{
  "n_layer": 8,
  "d_model": 128,
  "n_head": 3,
  "n_kv_head": 3,
  "head_dim": 64,
  "d_mlp": 320,
  "vocab_size": 8192,
  "activation": "squared_reglu",
  "norm": "rmsnorm",
  "norm_place": "pre",
  "norm_eps": 1e-05,
  "positions": "rope",
  "rope_base": 878000.0,
  "rope_fraction": 0.5,
  "qk_norm": true,
  "attn_scale": 0.175,
  "bias": "none",
  "tie_embeddings": false,
  "parallel_block": false,
  "extras": ["some layers without attention", "local attention windows", "gated attention", "capped logits"],
  "init": "uniform",
  "init_std_qkv": 0.0435,
  "init_std_o": 0.0,
  "init_std_up": 0.0435,
  "init_std_down": 0.0,
  "init_mimetic": 0.7,
  "optimizer": "muon",
  "lr": 0.0115,
  "lr_mult_o": 0.889,
  "beta1": 0.9,
  "lr_head": 0.00575,
  "grad_clip": 1.0,
  "warmup_steps": 0,
  "schedule": "cos",
  "final_lr_fraction": 0.03,
  "batch_tokens": 8192,
  "seq_len": 512,
  "doc_mask": true,
  "train_tokens": 88620000,
  "steps": 10818,
  "dataset": "wikipedia_en"
}
Each number is 128 + 24 x the weight over its row's rms, rounded and kept within 0 to 255. Layers, rows and columns count from 0. Numbers have three digits each. The size before them is the row's rms in percent of the matrix's.

# layer 4 attention query, 192x128, rms 0.227, rows 0-25, columns 0-127
083:112157095135091140139134139147150124145143077076120141165109116102136116136140094160163133142157110177178156128130136128144128116118149132121106182129156093143105104124121142096099091151125149171116156144121158193113166133120144127148137169104168126146093115109112101127077140175099144118124094128162157106132147129098098121128100140128141123112159149138106140123099128119133147177132
076:107100120106152120088048114085121151111120163146129131089147155117133131091123126166039159089141123121105120123102141115100127144114132132143106107155112094121123106084125131145108115122133104133126109154107044144127102122160135130146139134132131147136097131151139130099112114150106131074151131180126107133153133119147125155140157166116109148139135111132162129133160110101162124137139
081:193167097124145143196179102099135156198122125135124158111111118147141118138148096109105162134091153129118135147123147129140146120132161118093095126098115130167155121165138131141109123139142114109129132048132123115128125118109122117122083080129122103144122131143162107152148134097104124165103142143110149108141108116133113112113088113132099099118123125125127109112077136114128096150174
103:115070112110117088085052124136137124131192158140141157121133131133138139114149119177108141103154134125124123119126113100154175119130092162101117120157123118149109110083140099124150139098115162123139072111112151171100114104109116113151110104111108133120118139143164147103116108153099113095118132136130114169153131124121108165142111108148093113174127078139172130133110120148152139118096
097:139145106086127116123088135095113109137181139148151114121126121124119109135142130126100131141108153144134083120096107126162108129159141145100160128142077126152117164084110151089123169106142120074129131180108130160091117154137153121166122122130169133091113107082105120104143112150063117162134113109118108133130134159106164133143128104139120144106088112116072166121154132153113103128094
088:117151096150114134133129094167086169126112126103126153141089154111143170129151138122100112137122175111135141106137149130125119135091155142154142081148117149143096107121138129143131116126154080107105126064154123145137101092166114126118148103083129112144125128141132118160160153081152153132136125143161125142173167114140142136052133147144131115151082119131132149163119088104172110110102
094:112110138095168165135133117143083094169129091148089119131133096109164111141123118150099099144137137061129093142147105126142133088117139112137160079103109122128127130161116138140133122102096138120103171164138146114161137125121143168103144163077127135157143127102120103132162163148108083137146128118161124111137120115178165134132129097108167121140077078122159135131161136108109118117134
094:123137147101172162105127136152174103142118168125131122119132112111122185092132118139147110126110124134105111111106113132166109143102136127129150145114126116094089146121093108110142142157135137150122130230125138131121123103119127089135158176148154130127112153120131078147160154167106156124109143145134088156100115175155150106132135113098160127137154110087136113083146100126138161130162
088:094171117146142166101155156146149169165133143113114155131157125106108137141137138113171149179093128110120117122099142123142145108102126114150147116132114143110120124144147136131124108143145161177132109141138164155178078143141116169149110134129146136125154170124150139142120139145081163132132146161072064115084108145097162141152143095139120152094093135134134099146099163117127154112157
102:087122130145118152126105098118109130140144086136115172148126128132122124117138169149109139121141125107131122145148098103112152111133132116123128096098141129132115112089153171109152122103047107171120117100139101131135150142077144140063087152137122116125088095124184183131094132119091111121132143095162154161151101124157104146101128140127097151109137169083118122125127105149151107123117
099:141068138096151078096076118164091096112188165112159110163119107137147154144127112140135135119076090158138125155161111135124133142142097156137137111140118143119136158131136164133145149157106130116138155118125135157147113116139118158119084174109133120129132090118133192141119128135138156113125162117104170123165108136105132169122106134173145100124168168168131110132109137127132124150120
099:128177158095144147115136081076155120130111128114144143134126101149095122162134159086157128158124148143095156130091155084132084137150123101079095122191142132122159127120122120144093102136157090147130153139148126141119112143109142133123132117165160110144165147154093119132156148128144152141125130124182104148116156142113130148151138167145116142143097150183116103121143137148083144114170
090:141155173138124106123145156147153129150089179134096133127094174112154116184101124111080148144097138150093143162124111139100077094118102131154163117128112129139122142177097131135104102109138112114133129156148094113119121138162132199123150160149118128119078125118100151131130137130148107115127152065127133130113166126123137134098153093125126166069120147125098121142119116126098134126123
091:124155146080113103133078122136093085111138126158163138149155114101132125136158064150147159137108093122157076093136102154125127094119155118146126150167084149104120159107105157143116119172171147130156147151134156151118126124148100107132136158150146105159158161141126126170169127114146118137132123153140131119123125133135152152088126188130165102124138135138169114114110102091131095129118
100:121147172120100151149178122091084147163142111111138162117154141135123141153120096150136143083126107117121187140136115105073119096146143141110150153092122137107147108165139107139105115130122090149127130093158133149128113161117174166137102109158089138122144134134148110121087133166111146123095092131152129118090134100164133130149096093070116126097113166094144144118137108148119118091131
089:100124132132130152110138164129087057153152105143136096172123123136124138128133124108109156143121119116150108137147164135169192134118128090108143167114081152121144120145123135122105187112123142131115124136114113168137141150101118106184106136133138141179144120110112137105120122124115183087115165176161177107150134140118092138181129143155119134167119105129124126127121115133133173118111
064:166117150137080131086140097121072145144133157114099164105145153099161113161096146125118095123097115132139142087155133154157156132118094160165150118124148143099117096101150138105122133146142125143090116128136166149163149123155108137123129111083123151151113129100146170108143135134135140181095118133115108179121187149151145171137151134094134111142153105115089132145140110154134143126085
095:156137089103147120138163099102152131167072105172133155100129113135112148117164120097150127175137119105136123201108134157142116094135112104107107131068132134133168149142136129121128170178120105142157111083155105086138126130110143160127116137137114092120121124152128118150163134126113132109129123101123183108114109114143116094103106122136122102113132148129142144108141150090138117120200
082:122128120132101125172167133177128133172122127180121136147196151142142107155121139179155125109183146153157120107179123125122078108118120130113149152093128122114153142163140131200109154136124100141155129111133129112101141133103144108115122145134138128166154121129126123125142150107122090149127077127139137117131099124164125069126098127146122082121113182147136102108098142127139123140104
081:165160083099133130176170090100125136149113126175127155118145100143163118101135107154109169126125158143145143148155136139105123097137153138092102133077121113146153100179165127140118122139113113111124136033128120104167134146123139118113105106115119095149137135160158109143158124110114109134134141146124135121143117104125108133118102146136123095142079108140137102116098108114148112094191
094:117091135090106131099135160125099110119125126112151121148165127170121120131096093150073160122089115117106157126133130133116141127161100127120109138111121085144131136159186132105127136113137133083126132036126107112140135131135104079139109084122150107095108130158147132130139109114145088110126126144178143103151140119130086139153133095132115163163100159127114170120142136133128120192131
098:117114145121119114091088141131111154113140119138159138169139094162109060112142115151095118116111104112167102174096138127077107148150152129076092083175100157140123104133096117117112126132111126127119143130125057119133099138164140133155127137134095089100162111096129145148120112127103140132140128083137161130158118120145181093092110123114130140106094148152124098126115145126099118120124
105:145154143103148153103098116140121085137170119127166111166079099125111118136128119094161134113109144162106155138136143165104159154161151167140112135161102101107158130104119137072171174117145118106136148145095150147106126122101131085067103123136101131129126119119104142126137125133126167155147126135124137076137079150166156128147101147134126142137087124085105117126090126122095108154127
088:164140152113162168127099139098123103101073136127117133151104115177136109088123160119144120110130109113160161143184179132097118100153110105138134146121188128127103105141132124113126111115131151104100137080148116141123178107085160113117140102106109111122112122151154120124091115135168104092091120095109165147136121127142156139108155154141138109150174068138138127131143128145118136093136
099:146190178163081152150164117115127151155095081116109138136078144137119118142104097115125147127121152169135140136075152118167153119110159111130130062131167146103117090129137158135095139152113118158112103121141151143099140131138099129108098110128147100136128176111124123128137133114132172129160093122112133118145178139147115156133127121130122112103126127144139102153082151166152156138086
103:105152147099169080145095142112116065122151166090111120123172106122129108144100100119104125078122124163102145157095118108127154118095126148181129150141138118129164132152113154096164057115131097141104152168127151108115081155112147130090140141117111093132130130102153159143147089130169120137127106135127139095139124145147143102132113123145130119103143107109136137105113145117142092128085
# layer 4 attention key, 192x128, rms 0.218, rows 0-24, columns 0-127
077:161139123087132130132156126145092085124117153158147115103140178126131134104119147078111093155148100123096100133098128123182154093097112127142144112102139135093135103160110121119123136118158121085130160099139147120123167131182181130155107108186147107111081153111121180130128128096136177095126120145106107127112110153125176152156158140120145091135132123116134129116156136118121104135144
081:137125139157118177120077088134115130124164154126161149175108119098147121093125178084148124171144119151134162133151128127185129129145108167150104123157103160129139104105116104124130087129110153144120143113139170158096170103112136110145116152135089136121087121070120133139118097112136104149091124118110138135120140141128153137166154097099137128136180158119122148170154131106104115128095
082:125114147149102131096131121091160115095142172147154062116115118174104153091124132129164135134097110122155098149111096178110108176130110096111082158121125139135133192138121165139118121152116112094123149134151131121140107176156132140095156116158120141080107145167104146173134130133156139130143123112124153111171111100145173119089112147140142153126131129109127130145158087124142136120137
127:124126143125108142090112126130108104153126128133106122111105167151127129110118182172125114079130105149127086138136136115108133139175094100105097136091158130112100152118126144127131157103122146104149113193103153146123151126115163119131163112065134147128123174160131078131118127130111111115080104147159118131140120133103124103146147154125136101164162069113113117089152133101082099125098
099:150099113103154128131130131167110127097135117121097187114170129116115105177132123142096124130152141124132118115140123119162101128149122107127123097173150163138137101156146113124127109130176133149108103156133167116120155079089119137151120129137135139169174110140170115130123131152127106121135084122160125148093171150139123109137117149147098129129142126174161079070099162094109085085146
100:105139120081117103112121100132176114114115112109156143132161149136094142101116121137161091176099165085147125145095106187141120141090135124110100130150113135154106134102095153095133087133133124116135158078073118154137107113160094098095127141159133116117131113115111127113176122143142125139168124123141158140129100138117143139096111126106127108107152148122155138167166100154178174113119
093:130111089140114148164131110111126113115108149157163121147102175149134146164114115115144110146141126097124135119140153115083161124125127117103139149133123088150102111142134127138072165086109130107129100160095107123118112152093136133148083142142077137138168119145150087098136109109131162158114107169134146121114127054120116132128129134142114185145116115130123115114144096061180160133121
101:122120107107128170154173107133124130137160096092130149095127124139111111084113160165107111100104158153150092122117151107134171157163125100132092155094197131122157137142124134130082141151095138154127102148139147117139105130107157157110118121121102130114131120130138108100165132086131155166122131088176079131103115100103149113140142134105107126100116122170152103144157142138138072111146
091:112118125135145118160143117121130121146155078135064149100093125176108138117098133120151099169128107094100143093142144123138151111073170116133139124128115131135152097172105187142144119155119150123119148063086132134146119127121111130106119119131109112118117127076115119101094124154137116136123156119128133114119118170164157160109145126100144132140114080122104131136102096138125201164117
088:126111128147099144074139140154158129108121158116110147099135142084077124176113149093114124103130174126135081116155096118169106136119118119146099130115136145120132155142151086149169142129091144109141144148175126144140150111110089115141161095120152104119147146161110114127070102113149150103142102192129158118125118106133108133094147137156120118122099130160108116170124143130114086144085
102:123166150111146137111112116106116116150119134127135172100117088149102097141155097113129153097156103139102175136112157141109105114064154188135152110132144120122126113171111100084180124138128117109104109099100127154144120118152118161147112126104105097161099129125126143086140084129166114124152144164112136134131122153102107156128095100154124116116125117152139147150099152162181177102124
096:179140179124113152144162110116113139108148139133104113168190119141131116150122160119136152133167130155109127114144114113140117119145145108112159161130159171086139132166110130114135115120168147139126129132139118103121138172084139126155103141148113127144111154106162102147109215118113180088124100081132134113132130123140141143116168139096162095124099147144160123124130141164123154122169
105:153098105121130136135152145116070136102167094121093170127176156105109105130127178101141124111120096092157133161157160107122134107094111118114130140107123153091127155137140153131117118125111099132136114192143114133140120167143133095129127130154103127087133189146134157122163141119133140118139117154131113109111131096157141093145051135114117138109134129175164103127123119140096077131116
098:114147119157127177163133104121147140180160137133120191125139101099083131108148131128191169160122124146111129104108164118094116097109137135142149110115152130117095148115107091090124152146131096143158089125097130093116141101141152099119094127163128113133156106102149110104136158068140147159128107122115114145112148132123175140143090147126096150109124118141145148153116112166138106081113
107:122128103172167139148138109158147125069123093159126114144133125140109092157145175110143098131120154118108104129171092136158120132150138134082129152101100140138080150133119133134119133128075139165140151178113135099137166127107107098116119118148093116126117070145167127155119158091155119138121149176142150132137148164145141081076132148095138141126107124120133111127128101143136081155139
093:133153122159137115147144119126172078142150112150106110129134068130121116125111138117108134125157129107136167109174135145158151113153122120114123131136142155120142121164153166121148126129141186145142140131139149149093130184153132130139122144136107106143127109126166063125148115090136163152143126133131141161153117134183149126167117099090145107150172136059136094175142099139135164111101
068:137142087103094136129153151108095116115096142151098113088103148129113148159160121116095155152161152121112108150118110097117064112130111124110106114094174164158104150130154105143116140161078105095095143109134088136094107099101140122147128113149106141107153122110117083120165129133111098147138160139154132078168139134112072115112129164136111139166136105129131118106093124093140115153125
087:166126150153121150108125140125142123089136134085173088140120147119098161088124153129122130135086148153162126109119118146098126175146147127125102158135160129127095160100105153102108116150110125148129096146143101137124132171122078182084109149162153149080094138117121126175148143102148133105145139087096191099148083108132157117120081132112136146135124110118153110129139102129142118130123
106:134153148115140097132171113148130118165147118141119150113155125122102091188185086138143145119134119141084138130100153122123113139133154159115113141111158151148113101160110144147142126128145115143111150084132116114129139094138148154120068089142145120166171076146175102103162125103129104148167136144110114115118124138136089131108123106129101141104104109132134082116051157145142114121148
134:108150079095140149102077149126113110157149156138150108125125110128127163073110138130113126095090141123166111142108120157085105150158116111125084142112109131168130145131159098131119134163131159069115137116112143112159114144163132124116139120112113124122082149126112123171178108134135144150140161129110132114149069112067154105156122145153125132135102101100121166154128142120140173165121
109:136156116102124093095130161121103144116124124131169135156124105114153143096097099194101138074125130147127129138118123134127117123128143153110103089123111107121119109133162094149145118153124152140115126067127111108120097126148114115166123091161124123127092158096111165176169126171113124104125130127089154135186107151124122108140113146195177109169123119128139151141118095093138149130148
095:178125137095144149168166123125102099117124119130089162168185107150172158218133136137107124122143096124111130144122128118113117118127131107141130137170145165102144126105108103122122122116106083141096083127154117116113129119107115111154091103153134169124165135119139133126092158154131110138152106105128126156128137121126123086103132152143108106094152179110105118094130126129084093160147
095:092113195165108166124125154138166175154141086104172135129178178130106121147139127131136151119158107156146150145139104103190119106139112133138144100136123143141146139155135111131126147102137115131172098181153164130127153119133110117178145171100140151100147134135092100144122102103119141134119156134155136128109142137136148137109121110152119110127112124100129093127119182101137085127170
098:129139136122115102095077130139136139126113128136152088106136135126167127094068153151068156154126131107122097108095098162102113158115169108135095105154114109133130152117109104138145121110082162095110122091096109138137090121111161137137126140098096125125095131136136151149129086151129133132123123064183186158136113130110102138136141140156159136110127163098135116132160136132157154131098
108:134131107106166140128107184141121108089160137140133118137088142138134150105095129141150129141133123094093133116142097135136133135169096181151106152125120124143116124117098125110130106142105181060118152063137173126128111104125105119145139123174130115118125108121116133184112114129111105130154159143124160095135146144110156173139142125166158093158141151098107144180171112136135173125128